{
  "n_layer": 26,
  "d_mlp": 832,
  "norm_place": "pre",
  "positions": "rope",
  "rope_fraction": 0.5,
  "parallel_block": false,
  "extras": ["shifted keys", "a norm on each head", "value embeddings", "hashed n-gram embeddings", "skips across layers", "LayerScale"],
  "init_std_o": 0.00376,
  "grad_clip": 1.0,
  "schedule": "cos",
  "batch_tokens": [65536, 131072],
  "seq_len": 768,
  "steps": 7842,
  "dataset": "wikipedia_en"
}
Each number is 500 + 50 x the weight over the matrix's rms, rounded and kept within 0 to 999. Layers, rows and columns count from 0. Numbers have three digits each.

# up: layer 5 MLP up, 832x320, rms 0.0349, rows 60-114, columns 240-319
# down: layer 5 MLP down (transposed), 832x320, rms 0.0315, rows 60-113, columns 240-319
# gate: layer 5 MLP gate, 832x320, rms 0.0401, rows 61-114, columns 240-319
up60:527504665617414504415579587496485490536425723472646353436564699552540431593313517535476376455536414463440629328537516458397394421566425521571433440601481547546527512347536522389535391551529483494540516557473450378484625436435490503504468556
down60:464541530436532538455525463563382511566517514460524484395605592508494514549457382353529552578460476514528562418460535508436492384507372541555491501491465522451395487404448518498556572549494466606465476351458494571418482524442517586525604438
gate61:461450527631466477476660515476517432500551536479568436547395506487538395493506512430516496405450563433411498558409485545501563383427488446490467466579459417411524512480440462479548531526501572491541561410549496380525556505503451554556446512
up61:570467562557575455485554617372539466552531447539501407483500505503441416494477598483499471464537517442464433511387618458555536477374496416508491509500538410514509518553521418459503518475499524518539491407445477446423512562586440500492468529
down61:591603512481526654543404388530507497464439604491570471473472454545539459492563478525505557502367558506491516613610495461613510527515498499470482564558516510428556572492453473370513403552476563509418532560488411617421502544463417434458488519
gate62:525484586529508472444439559419515541482469524496541432523528519508475497543522478509440522452528507533479557398480558492529600467458474525545430500546454566543414524410482478546601458613450529454514516434478477537352546485469460559557479483
up62:437507435480446542513564442560489431522549465486487521486466501486555481456506499481521449551440518437509444561515465458510429548594529491446572549453534435420554509589481518484415535381508482572522498531475512482641456486523573484423525509
down62:505540391498497522505490593592589562470552489478446474498604553583462509440507498501427489414552455536513519395425539415521536561458489495488436454562429544496506474499514516518473399508491510526496500502462485522474664553498527530424471566
gate63:412397587528433468424527543476528541437524559525596476520554572438479570525473552459459424470451563417458560429408599423496528498484535456494518419571424485490463555505445555538526462535435576575554551502570517563484542455487452515553451451
up63:465514489543462513472500519463535501479521445481524473521495514485461429539473491502471518502584474514442489545510472501497512448572542507504431553522533471478521469558481492536509490517528495452488551462491486405485502473502565564511490559
down63:503512480582504483394554487483546533477510529546593507489475575431455555504450528533500496466546495486425505452450516469476481438547540426497459492533427481455456565557502528554545504509489553542492469481476516490459520450500496500519462475
gate64:412426556557455475462575522433555551505513553548580512501512564406464432606447549467405485501539494419424548468459568433479555493484566498518459482581491472507467519557439511540509492574482559501509578465576570531509521462533480567523432436
up64:503500542490502479486561466502510530501512488521523446557551495516518413553466473447493508515556555473474499552543448513457535531494483511528463499593500539542486519514462492534595441498489478518488582544515431443533479507479456506488497508
down64:469446520550486512484537517455569529480532517508566519469495534437424527529513485484460517490481498494467544443459532473475489473544558457462458518553480484533510470517523549482458461532504552549450474434514492490535475457557498481507483509
gate65:481490599549478537465553510482536478475559491493556400485551564433432430601480527506443534513579519533491517504433543443460508497495549538491454500540443478479540425471438523463594500522509539460414552480574539547437458465468509562548487469
up65:516503600501517544505522469504516480519549484457480452461521534461453449584510516493494543510582493550506479494482539464472497480452473538549493532491488496475566415444491511427614498475553474465429518449584553539462400541450525544559544438
down65:501417560524528451515492442518505450495574553479548479491486520490564474518545522442565444433537488502545520457477507442498632526536490580552532575406541470499540462458382415600424425477556521530507447532507541432511568451488437528535517541
gate66:431467521513481471399494529466530475475553522554531425494535579473442444582545488441489445590598506456490589517566529466515461457541512526535438449502470526463531535548441509524474434543397500546634526426645494487496531371458491499483416434
up66:508502469521509468419407465486481467528574495491487470455463484508499514567603452505550451593626488486552555546599451542527423478528461521522466486437486554456545545532511498459461463500365462546628497442605520511533572408500536453472429445
down66:503463453531499503533443456399419528534542504467537573528427532551471443491486447502478441518468542479543517546545497506507502551474511481503450456515598513537529502486483446492583526443560444450529489564459538544484485626494472443464577509
gate67:408463530530398490427502603531557510501527510516566496492600508374499463494544551441523505402516462471447524510449554450517521545554504443427426500521406535468478527455408514523483538492498584610416577498554501473411502475466438504498377393
up67:532450492503576462556522432388455528427503491467515483577418529627477454531357526569438464589481603498491543468567481484501490399454493551574600439536543434466526520588502563535480399559507487435609462458483560524573501483542564487575622645
down67:550541455520448456506456538458511442498494493392549554510501536474452524603500506580491456489421564514476507503537465463542549489542536511556416429527505454451522588586496516425555456490535615561540480461457543393382500458524455460534399359
gate68:431440508505449515510564533427538491452481496509558471508512546495500453509479586528459451592543548528393564459470457442430519464455559436424552487536502451476506522476446499595527521468415546537479551443535541518462606366524456552524480459
up68:503531537528502466435470491537505528478540510492511482552509487480493506542493421428485540401472475426555456522496587514595514528559484526573411502503481517486453491551459525457508472559573493483507487536468467481482416575438526505538476547
down68:461483496532439424486526485472590439390427456553487560480515450491481570575498567515538507500475507484500535540510480508491510524540535444495444469559446467415483546495554523554488478469461549485465476499541516495514501433492551509525462526
gate69:477496558527481448463592570447587579405449549489565464558547503405535454490437479556517518515525559499516522523394508508483462478474537544523386499539442392528411500571469517565443391444431571580538580445534607550406479434467486609608528592
up69:478472426518457512512498439494455422537459453540452420504497455543517494552573518438472474500514468494451496466572440549467504495577525456459489503468614573513571495473444539471532479549550454363441527581474433517530478587607522405420519393
down69:515521407570568521497518459470547536452505450470416540580541377391433495523461502546428545504506494561536453529482478448527506486518654477495476549495596364507488546628577535499474448482492504544529371457442438630428523466513466550487504529
gate70:483433574487477492399519540493498516472525538505556445621494592512486498500439560448436416472516511474486591450458511497503495401564551486505457428544445509461492518505435530581526498578423514525552579453484515500510505481476482535506448433
up70:420495486590442471515557537452558519458511487538571507396562494426480441576501497495449520550518534478441504506478530428505540559459516512472492525571529444487472475565442515507505445481516556508485516491570488470422538459484527505552495535
down70:473474459500486545417529505480524520473531502581535497522547570543506484463478483495427493438495539482439532452499490528505521469527499467486442528515474527479536514536484529605544500502478504592536510413520504499472536533427506505496460482
gate71:511491524545515486538519511453585490514479414503536429503586546492489440570492587503469501521544500525497459511550518530428617511445489477505514445564538505436493478533514499508485477553451557567414479459544459446447615465591406531528488422
up71:452432562554504519469462457508547555446464497551525448548552570465502545576481510413561521411368486453506485553506529457463577540526470406553534518567494503490525431544540529601497454531549524551485472419488509602570574509609493423465573390
down71:490563535474523454616517474552439529562461504441513546509375473535551489439479437591415554557479491555539571520498535555510425405479598631428457466445498510458468625521494467432494482548469515490561487537566414442470561472377496522495446546
gate72:510461587530344463456530539487492569440433548551532494598498547453551500487511544490441470405489683487507493558522608510566481534589569511502558508486532514564426636500410573467480476437544549500472545547530454463515472487424439430499552511
up72:515556485506532508518512455523508479498489489384490474450530422548542508513442518524549387557433489532536488535508453507499516507566526535598492487506554471504434482568438459531615485574469521443522517558504457555492495493467530497467412515
down72:387548381523552424406466433372561624507488632477529589491586462526475442488474502370446539515492438552614498442550463405522471408527555556558531504478467539409480585571507541469558483553539533478539508521532471521429528448502491416522478510
gate73:409455515603413502401582547483495579482469457516540481619489567495514480527473476490376457555504606534464550499493548486545541467510591563536436550506442506483441541590420495561534376589420553529520560386589476437433519499517457463516485485
up73:612428564472434551494497547451591349362619470520586417483555412555529489409480603559520589344598384411437547446413439419362546628589448442419537492597642408428519458485443557583408629493509549512369554660340494576525408402437595566437512506
down73:468528541470484420525543566400526531471598438388470478452475378448499600574391522538505502410628476472506589432515503471544463533629479563577442554517489515494445511440591551510516434476461646471527575490540473436419398520406581428496506507
gate74:472516522579398431438551573497495482502448500536543485543496624486541443491499522439464485518521493518446490525459556530462464491559542479516530463490472565517478572496463491538527443548514519483468504442568430452493479531466483483530533494
up74:535508502600428563454460481490452501532473597505573546545449451489464466511507514455547536539566435587493509483540416528390479500485451512441507430486524520502451567472459559478436487520531550473398582448512469534464484536565545521488541495
down74:497539564375668589549575496463486420501528467468457520504552462384568518570496597578510452486569526436597476580487531396511451560486516541508501468483592497383541542475515554554530571447570497484535520536495531402497510582528571430436558504
gate75:443470508587467538448552512511554522520505497547578556518551533475514434521502589474469476535481516528455488445445450359484448510466597511522502447627496523416555571530491482563574452452507538510512538535490461477519525491546495546534465385
up75:560509394538546547514504432593508502585488440541458630479498463484581460459555554529591532548464448598556436503516366389468408545433493540520529477501542552460610558511613427491555489377517477484474419517442496495546514536594488495479518398
down75:509587538454502457527430458535472508509531470527488536453480442490523505560482495608526474449451466554520501529472405560416480530465430485494583548482534499551467457549481550500505504548505466505426557445459504464492486546514519475437513556
gate76:451432523597496394465512521477571516491538524461596492509535582409512541516466469414380492494488516448443541418497515439434484450491553521551585518586527539477468508531445445517496421520530519540433581453580487437471491419461557570546512494
up76:500509589626488433541562433464586528534511545452561508534524604379486516499463463467411531516449517465466449379517547488442480509478479564578599518623555488534539401459480459487501481519559532572459572430592510456522483507519584619547553459
down76:543578638525567462458429546525496522566483463441488465495460430442433494496554484467350575485346593411511566528662453510439500417440532493530562493602545488536484523451520510507419519493590459421517566484496448559473380418514476566472507562
gate77:426518600503480500456596553480631541488509646585535488563499518465435487494377571501370561500485502515479633387428490419501493484563505478447487523571513464462503501457477479510527470537548523596490535541456561439448521484476526516517477454
up77:476507522514532488473530468512591509552470648554482498538450491513469485507515546525483583544433451556554563424468467403427493483524489504487518498519474505495521516526496490473515551557549505573540521550458573487483466560473533470442513426
down77:561501501555588555539438435498520538497535412414464500541513527520568474529464547448500440493481499439554478565457497560510629468536448522490515514473561503488515403530510458506478506567477507512496596546568441462495546442539491533465472532
gate78:448463522488560549470477540470475595443607589558523427568585487489442475552432479449513489536556519431451524409522565417510464496504594617520409480658541452452434490457473526578553459515528582588470480505479511519454541424470475495567434471
up78:498497530551371504432534491489569448550380411449513490486331567450581468469514525545436504413481555524512529623447421549465566508502464342482564517377500552507565522575504511457442504511441433400541562463516485494513397489519426448480565514
down78:556477438484473544410559522490476519477352558517558470426473570547540481472532484443470514471600456498517448430571522455476455408535453491499457470600496614549554465456511456492579505608544535481529502447543534461491588465462463496524462472
gate79:403490508509426444490578473525637488521521419515553481543525525419490413536446534465412439491455532401450570473463440420598473484478483471487511498493389594436510461495419525635531407575484544500460503522523531516435563413471403457492450598
up79:542482545517596445498494518541468518512492622468486545459412531493435614476489528432592470435546483540487522605520557553368491530464527528496468449581644474494575538535551505401497520518575473521540499491449384443548398635544532542563517404
down79:430442528436482414526390426478469451585492400483552443530540512583478559403579529425463507528548571497476587435469485418456538495469561541602450474295492388437498452506557439472478477425493485468573465560507499502461422476537549425493468484
gate80:516493568460406510388585504447465569481413492462573503569512603500527426499414500500338478505498495489486546525479552482551476517488575510441483475583460433528482516513447481591473414501478523459569534526453500514485519453421465497543500448
up80:590577527463505582432539459503462519517398498438512530494458539504544433435441470514419513492456482523562507504478491496581468577459519551452503468533518457542470536473510451562439406410520485437537484549442497494472513505434459486505527490
down80:428437564539399454514495461552520497472525630397463491529535542505445540545397503533564450497398400489531483498558516493538448456470593461558489508513488544545503500468445465559479382472465477408529506587588464545457434571485540509516513464
gate81:500455486506475550440525569447471604466541470609550505519518484431536501567482538462463498500506511533485553476403507462521490473537440459562501457585579552468414549590496527489441448569511491515546556491591437441563502458430498561502446460
up81:451503588532462451514491487519570380458495543419527453535484553553428473512451461498489504535540509412473501520537576451438529506487614571418446541483396427514525440407412481575538483500495492506451522488464536530396445486587478464536509536
down81:560437546451471534411549553544475511501600489471482475493547397468530491533512488445478540457511558521435485450507501507524444502478444413455493482583503546508458473590504611446496504483390488562543552453433497491509490406462529577530522606
gate82:311457490543473514403493515491543544373521536493501504445498494407520556521484463419400499488475544521472601495461620461505477442490602484526486419554466436488485504528470480547504509554527560551484546471541522427483485533477417581526420503
up82:351498462491503569475478482544551531483550475513433530430504486382535566484523440494430538544422477547489578486521604445551490486425560484560483442501477459543510517491528483516490517533542471591487495429577515447482492545504395563484387566
down82:500468495458424569409517561464520458572471442540569508570530471418503415538536472521537559529484510544472421468496466479433484476462493425467590503456572538473452491382555533491492509417593433547533464413540441426545531558543599548439552468
gate83:457452597546416414464473570445561536513676545560528524549587507434502431451537568545523415419491449538459543482499508428538476571489509510468497516582450422460436448498483551542461471513500556547503542488540378491462578512437414546476479577
up83:532534535530419586470422478552515457470404514511537463343446459568502510583403500501530541637481549534436398530411513511397464454459487406632577467457524497636443484502583352528544450551574393586509450426414572462506470517576555478510488473
down83:463512472529526483586488429645525638458400457475556543450521512563375586516358437489506424539435488510635513401475512613420431416546518407572592512558467624452542569487564476501519457543493482569586475414496499535492453459490553568593567413
gate84:431473487537532448534610519500493518431535468510516463573569566495533479518482489474477466456483502391412577468441535444472534471487506497495509457538504496464532468567404512544490508475480431408669488582567548512567460415447496607588482512
up84:490494499472506552456412532427490502531499541497500452470512463581580463439617480508461514583508548531544424471563527493539512541486494522543530540514516516494524521448521482546565458591537497582304522484432424461529617608471429412447491454
down84:608475444470484555501493456565415541445528536501541528410452539572528503443480475545373491463516547424509469541438402468439483585549519467445458536374580492479471474492492449497515467466504488523583481569515467473579511540509464457479576436
gate85:496436552587440445450495465438523502424489550531557440534486578477467506515532547438465416528477477434437546465508582455501523492567507483470419440497456443495488551530470512545536479617481586498494572483581498494367497479516470571531492489
up85:560497509525515448515426407475491505485461522493451494493479503512474559477577521453532461536433436483468488463567543516480511512536457497462471443439485467522501563491581497470508510602491543511515458456573475497396491508534470555478535556
down85:509556477429591523570421532479415470536495494443488521545513462493572419454484465415557488507480499529521504544562447542533488500478505495497608518457537562519428503467435431511479563520502426418459508556526469526543493508458533440438492441
gate86:486423523620419511418541598519557519476513520511533473536524504447508396543489517475460492469514556534439531554449524461537547501579490479560505460513495466526490537483400477524500438506556472629497618530519464445452551467497442508505448507
up86:535446534418608588467430388423431464501508462497453556460465488557457539487452493431456485591567447531512466461494474499444483510438540518366464484518518570444507532538535546509484470476480492435494432595498559534527511536487542569564498493
down86:477500421550445510530542465505494477527444484581439565469479471519498420486436534479580464464494506523535509611485536560598492586447508426468495505477468449483436460444384448480415486510430392500467551499460439501462333482576462481484495544
gate87:489561469494492470487535434516540530522582541486517402508556618510478481518498535565406545447537474525418523431416495410484448430513456522452477499508480536477508487468529455446493522472455514489539464431471570512464485470452504476530462515
up87:528513427515505577515486542509510504470433575436520631524572535509542460476538511464564468481569467533555443524422602535607491538593542480455523443485553501542504530488498473507518547503526458444472519439508528466478443540434502550514445414
down87:460464634507481509496539437460439461482539493617446422506405471470465514502461538547471487521473550510452620468544435469477509471430503486601514574565509529499481451524518457502444444504500523618539496523497497500532530453569511471534538581
gate88:456415533625369386409547525368512436451535528537560429498491539462461444483473450409449459530538551498452535528423485546484569504541553477442443459551494482482494541515425493550525458503416490533492583474540499407477483512445488472543513562
up88:524422536609446392475497513373431435535536529516463449453539495514434500475512471412511493543559507566529513472475454577446550540496500475434478473493474496527484518494499511509497496449475470511476545483538486400502423558467463470490559568
down88:500542528549507564547409525507522495558539378489490497526460520515599474474549562577510596483509432420489505536422526505466528536516428473525499548404535626574548481571458462497543434418536465548431491513504465522502580449457462538476520523
gate89:375486546545466497478503583518512529458479533550551503520541533483420467497514466415441503498505593498431498473454507520466446484565559457492437502540456473511445521505393538569558449538516516511450513526486465453547507460508430536579413491
up89:591518442565491512459519435460493431529580545479528488508515486472572501555474531549487478554514428488469517466460513425575585540489471468489498515543541455444521502494564529478421531501441518485569522429523539484394504451425540468452551519
down89:642570471453482483418475532531554541456457464518463549480471521473498531458500521534474498490501528458502557454480536535467563495425560516432535532495509538511471474556616580465494591469504488566472513439499408554469485507492477517535464559
gate90:509431594487437484354547493426570511381426492537591512472419488405556496495434493543440452485474552508535505597488467535514491442549533527492516395486528471499492435519421574589512500484466562531546652421518527492429492423568519504578471534
up90:468451510507588475579457587472425446395574542440496506524560512489509508467575507475475467465454553511543513468473563493437529487491554623528474327542493460444497538478409472404498425585594496491499534561523575518611540607453570543538581543
down90:504477391594437612375544512425566463566558588587507496453492543463481457485527482468504522533439451549491452550523502464432447445407501519554562481523417463503478517473502422502392495575482487491468514457591527516467462453511444462606591526
gate91:484421517521456515465525584415569561506509454567555535506562480554537522517489464543429515591491525466434543413513555456467580465518509511519499510583525443515474495497453561565558476556481586518513540522580535467483520460528527526564459488
up91:439528521516463466487532486566463468438522561464518414549449555387424408517463545407495448399509535488515499575451493487555446488522549486477475467484434534427486525519452472513453475490503456473494528449433487522485475475423453502479497466
down91:485433503516511504440531470438573528467474556519539476467521565456484539485485478513482526509415433582475479482513532484537520496511489443460426483537505445512557520567529550558513493523506549540501489498540563534465548508538516499577494498
gate92:427519545531525550544592572506538552522489484512566450457572559536480484599374496450403414518482550526461473509418533537525632485501581415574392479621453558483481445477464473505538466457521514551513530550518499503447458500539467539541458518
up92:498445457495469584479519460540454483522456463494499559459473527515521471517524503466528491530482488541439512525552458434443481538501497523496446474525445531427474393554499484509536540585568561613577484506488358483587464487532468511518466504
down92:570548403551454489620542484486513522584561534541379491573538529469533522578529563539460454455510523473526583449467566492535482510529436511531526505380430514474529472488489532502510543525425453431499539471484483410398547544432489515421510507
gate93:399521556555442447431509544465528511422478505511566407575523520482460426510567507481391489465568526474392521518438524472477472495505580522513467471518543424518511489519405520542463505562532542537571586477535477473518469476519501575464476447
up93:549474467525515555483540481453483500512564532468559557466502503506510523525382527486555452514477505476564495460550495478532563442527463468466487528546400567440451534559527512564613465458423494454406475492479543548441575462460478463562478537
down93:466555544494487491516400492632464481406484530508562490483449468589484522538457490503554542448422531352517411432543468512399587399526555446420533472607488476394514470388558436531521468481466522525551540576529453507423505522488509455526485416
gate94:466541478507499589446496476516520463460492488523535455404453506403447510488499534515478424479471534532463516542526500523531518559470548561465476442540520556455524536531447542505488520557520514510483536461522541465555551460541469544507457465
up94:522498530490514487448543549463508552512514530512509502558493446542443515519490592505511450534487531482544546582541478501490512515498486530531547414507499557562518497477497431506585544485476488426499577604473404497459556586498416587504457513
down94:511510537389482584492481446567502445555520455481580584383501484509484667518500574483435489543543519536543492459570500464497512505419455523431506496497420523535516444420497526506544599479487416590468494444409463532540512374552460462500483570
gate95:465496537530346436469516566504494523516504429502589467494478512508571467550484496469316493562463482367467439581533456413486485441508467539427480495475495388446483456549547527464477493455401517483489498378489620471472528499465466523530433474
up95:504524469505471465502452451505511542547519543523478559560552488543472497429450501513578527497505478526499497389506487522453523571498518391474506462516480567534430575429509543529524503564510528593437511570491456470457519555548511534501513508
down95:482482477577496471514461463504520442469565444534613438469452500536493494484497474517359524517495552441552468531433502428508459484476529596451519592533552443418494397536454525430494541468457481513482531444423529548526454430472500469486461592
gate96:495417571520389529363517550445455563406455537544656465566574552469487354522472485375413473565484531479507524452459524510549496522438573597475501535578489477537500527480280517535543477570586536511440640553497504474469492474438480595505452460
up96:459596459486594484572514482655534464551584536397419544470415527571527615523462535651548448522555404474432446525557508437469578446507438410545440476526602494470445495503650483527515488427441512550497393475548432465513514536517480412551495553
down96:406515610495440482517486502560462439534528553434593519482387390561566544566461435575472558501550613553481559565474550500355522455498552548570465514494531532522504515543465564525486510436490464430535520536557407426578442521449431425411430543
gate97:439406570548466443482527516446510559443512523543578399569575545492489492499422510479487450521542485506458584484510552452485575454505522534473399466486476457458496574530446534544489467552387568480543486526523512534493473492502486560539477444
up97:485552469499496549469539531502534467505524501483519549478451502478498466540535532483462519458456555477511466491437476494545453516509539443524573534562503508511490444502467500530540519478570462520476560476496502454476540458474505484498488540
down97:530507494465418498397528549478528575448566487461479524501558498406504510579511528547465430497480531536444586507519556515506476526493557550485465506552505496475539515504563537496579504506426577572511514495456513512456465507474494543557465501
gate98:436436533577468471486543534431454402482538584529503460537524584491508491554387645401422461441450586412460499438469527445530428483507512476489513428575441440435499460550478529506518463482495526524574603487508502421430454457442491584599501406
up98:504512484448539454463438521525559652443458386513563452474497487492482480525567428566462504552554446527470562578544506520421590483493551538498464519474551556571414511412445475536530510565524505479446438503481508582549528519479482460417433583
down98:532529425487492450628492537594539489503470491569483431417549517423407513497513469487448579554482511519607492507437447409503527501530440505465459461469409480532459444492551519552460406446419562462490495483583503495557454494539506516493420518
gate99:457398530568395473494558524467581518503509579543577492606477513421542453494481509488373496496595523491421558542578462472471528463479506589497508479548508521464513451576489534478496530497445597457557515382587572440542585500510490484474461495
up99:514574469421553511528473487544493460498546381432453514398509499598430540568532499503556484482412567500550493475410500475525514503507500378501431481473463420547412524525514442522509410478531423562507520617446411570515382523465531541527496518
down99:492542438522449443510566523496454497521485557465631505527466522532480575545528520534500449449459409554485419462472530437507429514488548481480501525487579524423530507603457492532469395557458408541488580468470399519527482506476465524383553402
gate100:430449570584473509467432606481488567460572503541590443502607464473440475510437563457453466483552554459470441472427519483454539520518621552505444443529449492555513477575472434485511408510492618522419572485542558536500528485454455528504517411
up100:494557446430468466494595446494536422501418533452471495502429602501536479552528442505483519524452450494493592493547494486581473480483416418497547563513547499415473567442505554567507582472491395478605431485476435442472438533509614522533441589
down100:505503484494511531434502503494481516458461516497522523464467476529458587548451522544385448568526486585444465492569434525472429544418507464409441487577436471510464512430551547564532447468497466496498534462481498402342453548496414555516418512
gate101:452456489462460476444511460385529507429496455546552482531490492447496517540531609547476493517474507444478527497543562489448555332479528434335481516501490620459538471548446457598539483486488554426463549479403502449485524504391537473450372530
up101:516525546507528419508531498423491491450549486408479527539492540467476408626447543579525465485494514421465507510545522446530452457503488553480429437570501584467488487505489464574592514469473459486530482456469548450543438488518575466482441536
down101:422524421416488554529419442499501515385489474490585464475460385439456547491530553495477454482468516506492490545563586530446607380503563479441525523533539608510589493528527476538473460448499554491407582437368463482504492455469524504353434550
gate102:431450522555412472463517493427534553507521536547567478517549574530459500472516528481442500458465503480441566486519583460464571478515482521545413472502449498435485512570469527518488497542392557413574508513555567381568476409455501557562462407
up102:502515479494501479530437436473485506557482496536463534480516517567503552417577467515567569451422439550497511511566547503468529500486408533553462518417484538491522512519555500438465538476457483370555463532533565393622474454467520548518514436
down102:492520517477470548543504495517437395618497381483448521501438474501601466462495541490519423504515433464572512558448464497502481487461508476575511419486531496544481470508504484519429447518591408434481522556527549499509540569525503402494524417
gate103:527490497568538381519487517488554549459557433518453558443502451535492575488485464476437462591600460563485561509462515529432458434480545495561475509558447473457443558556473511504561476458455572517540470532527509542448596503465554491538516470
up103:461543459514487454437466437429459558521554452449526492517520427563476498526474431545475509453479549543499531441486410507438374403457464438460507440413430534443539533548486455394483426492506422470524471556458538512464504471454511507493536385
down103:558407487533572578602504518558495373458517491492572482509491558487500509528490541494522579549547378440567490606371565471526544564573548472475456545513523501478545465575518525569489489413542523508541505437555456572546418599583484555565520560
gate104:499379511470457487399476588456495473455461579546597483598520563489602422486439479449544469525468524536419491511560537511513514549524478481474489539527513535514477519497484569508506501455375499566421483505530532431561497476554397454433493477
up104:589392503525524531505455409568484482479508559492478464525511492445600486458534548505532566520526508505461441457436587577549622567538512493591467576429484452488522497448466501503556598531551562609398523389525473542477488534520527441533482537
down104:434554561455434451468527528539425486514550562552575449564471578455521512536452497502525570463421488465445578495532474462455457468577444503539490524507525479494504416506517485549432484548450438365440465451437520523537523473485457507524393533
gate105:427458531500462459499576561489537532456509530457561435509454549496544475562439516508424486473537554401394532469403487475507513460644499522521488463530524497434453498492421510555442396525483524502586555515534549445524518455483548510546436457
up105:509528487430488465507577502550537576513481508469462488444408458529543511451405430542446543458481501466419489444441407502473502448617397531480576519424569511475475506482541546457446488417471479510559528542559544475557558472521523510464488472
down105:445465540494517493522461484533550477475390419547530498510531434565525532491507504452574508550495508544622544482541476477494602559428523555541479511460476559532461500509468568490468546433494509491489498464449527508424444626460507477537526399
gate106:408429578607474503467526537464511503481545505546589503580560549468497535591425620406397396473461508413423594411441523435551562448583564481504442473577433548484523501553416531615480415544439535525512548510564487506452578393486425546537392568
up106:482492488500463474526491536444555491499536450505512460497476497459433541501487461501557536549544548561455445520496563515493498504516461537453522434499523474461480486528550512445494496516472481515481469411425547514503436522490459566483501560
down106:460487363534515497468465461468473486414521536488493497527493503528466433482479538532474573423462478519526508467492513453478558505418497532499549462518467514501542555494447497537558490564584487443491516555519474487532492407495558426468417453
gate107:444510528583407393432478525519530522483481528529577496494449471409512476476526563501490444445516511474462477587433523529472508473512598504543380476463495442423475510574434502538468516441449504540560574433550522497475421450477460509500457481
up107:555496468384561635589599539529620488502539521440487529512601577558520517482436469477488501535469499460525566463494496478520519551414445485476568414517557566540541525448519514432403465484549541442518561566546521504453526544468490481539526481
down107:530401626483509530501610508458417410508487495504571514483534673560542453572490511292389467507511619467439432402480525444497530499462526576505529448510587481518454524490437464560457614462435520491455540554486471549440558458500474473472540501
gate108:416416521552521525492520523509506565480551472459640543516481592405468438531484482533447547536547535487498588504472481430474503524473547503479484504577504517397491529514407480600496423583516584533477522459469459550418573447515482513560413498
up108:496556499499396433434484559413518458478463571566449426513532455554530490541491565422448432486489485473457493469473555501539566478534502489500494484503485424552474475503477576471539490474489489491531517519533535438540456488440510516511506516
down108:510568490503477570518499483559568484470482513535544548493463596581447543437492458470479539380480493476464511497551549531491470469475498527394450470509528520507523466522517565528473489490408582548468532423581530447404582419443427541521527534
gate109:450474499597491480551543455438530479482517411540511472512499517527509474477410509476504484520507516496432471460497509477506471465516677501521442532610446515383487569513465450522491401524503581403470486621624479423455552492503549518518486433
up109:513507477566477485546453478506481525471498442583587463439528510456417526430540547445403554564468498627454518538504545540452385462514604482576541502547515405477427585482497496439493533530506519457481613582551458498516439517513562470449535447
down109:568509504467553563416545503493433605581403541492556536541537450369510239464461427469498525475532467556501558546462436549582465490518499444516585482443512465568514628387476449526501611485497398452524485575515543570472579593458549490508422533
gate110:432440524545488418492592531492531520516581481549534473559521555444479461560511558460468454506518531460461506446496499499493539460451462546497459467521472511451457460542448494581527512557405585562540509530556500523460488473433488523539406466
up110:497514525528459550434463541459540484438467540481566464482512494537515510476438455524452514497491504504482535512450536439518492512586584404506498484552505467507503549507457509469494429494564480443490550465466527452487501468538508522506552498
down110:526536498466471490524542470488491537517492527515514540549496514452502476537478556478504530520462456438445543443522521519524514468505474512429435518483497448438461490540557535531585527459415509651551491465495518578493540424459521464477428490
gate111:465483469558505576480465593434494438525546501526492504544615459493459426573532507438519453563594483494502601411473532485444471476422529473452565441550504515481479528438435533490519413629452638543420493467503473468506530471525440495527443421
up111:495523415592527568493457559452492388571513468525489500534587420491469440589557472467549501558567462514528572421524519513413455483474556495458624484467485548546466518408446479450494425631478612508449488482519446487485504533585456470516475443
down111:436510655490526502470463574444482530536439432488517567486541503510504497387522578446544529486564519576517346529498473399400592484537489563472606583383523518600400551513548493568549573436588549503568520448452499468471420463494440417512533511
gate112:424496591504428493415580594442643520489525493522546400621477507471419440532453575514401437476533538473463523521525520471541512457608518482485488450544435450465489525584398532554545456539443576525504524454500557416473488482518506490435481485
up112:417462495590447461500487480492398505485494507505584484385604538498515485563529508421507503496533537498472486479395561495486563483413521511513425540553558510519535510431429454553494525531526489534521559530529423538456508503492468563581462547
down112:462523504532507530476536507557559589527446503497506499553506540486464534431469537509467445462463486473456554505459511490530533501495555510479462511566472437359498580567494542505527494539416541512526523485497509436501514466491542506515410470
gate113:479443546593449490465553552473451472515601512588627446540481492467479513543513540508459435552544494487436504518512461475426480556425497519481484450568499534536523478475518611464500422495376560519463501421480523493498526488394489487437500472
up113:541500472494445442566546495542533452501447447392550553540382523554529521388536493611562413512503579512574484549499450580573483543450479524448528489471494444525374596534526475560456516574541514531538525427489444579396505462547434559532521457
down113:410312530476522529535508510470476523464422641546407533584599611414495529448413511468633426521402445619624562446548503468481547410524570473507441446495414590579435490600461451497467527600416526399594513545591484432499538481510545469470481516
gate114:486467510610456463515489546447549496510505491515582464463461522434515407523535632494480488523407488478449493540390525410465517453558640498503404488556478416436486501536431419555614518480494514505526658511488478513431571403473517492496335461
up114:546501499557469482521496556455474443524484472499574473475443500470531420487563627560539523553409460478482475549401526385454479450534609487549413525484472412510489520510501481491605490430546469476451602466472492533447567360525489534476342507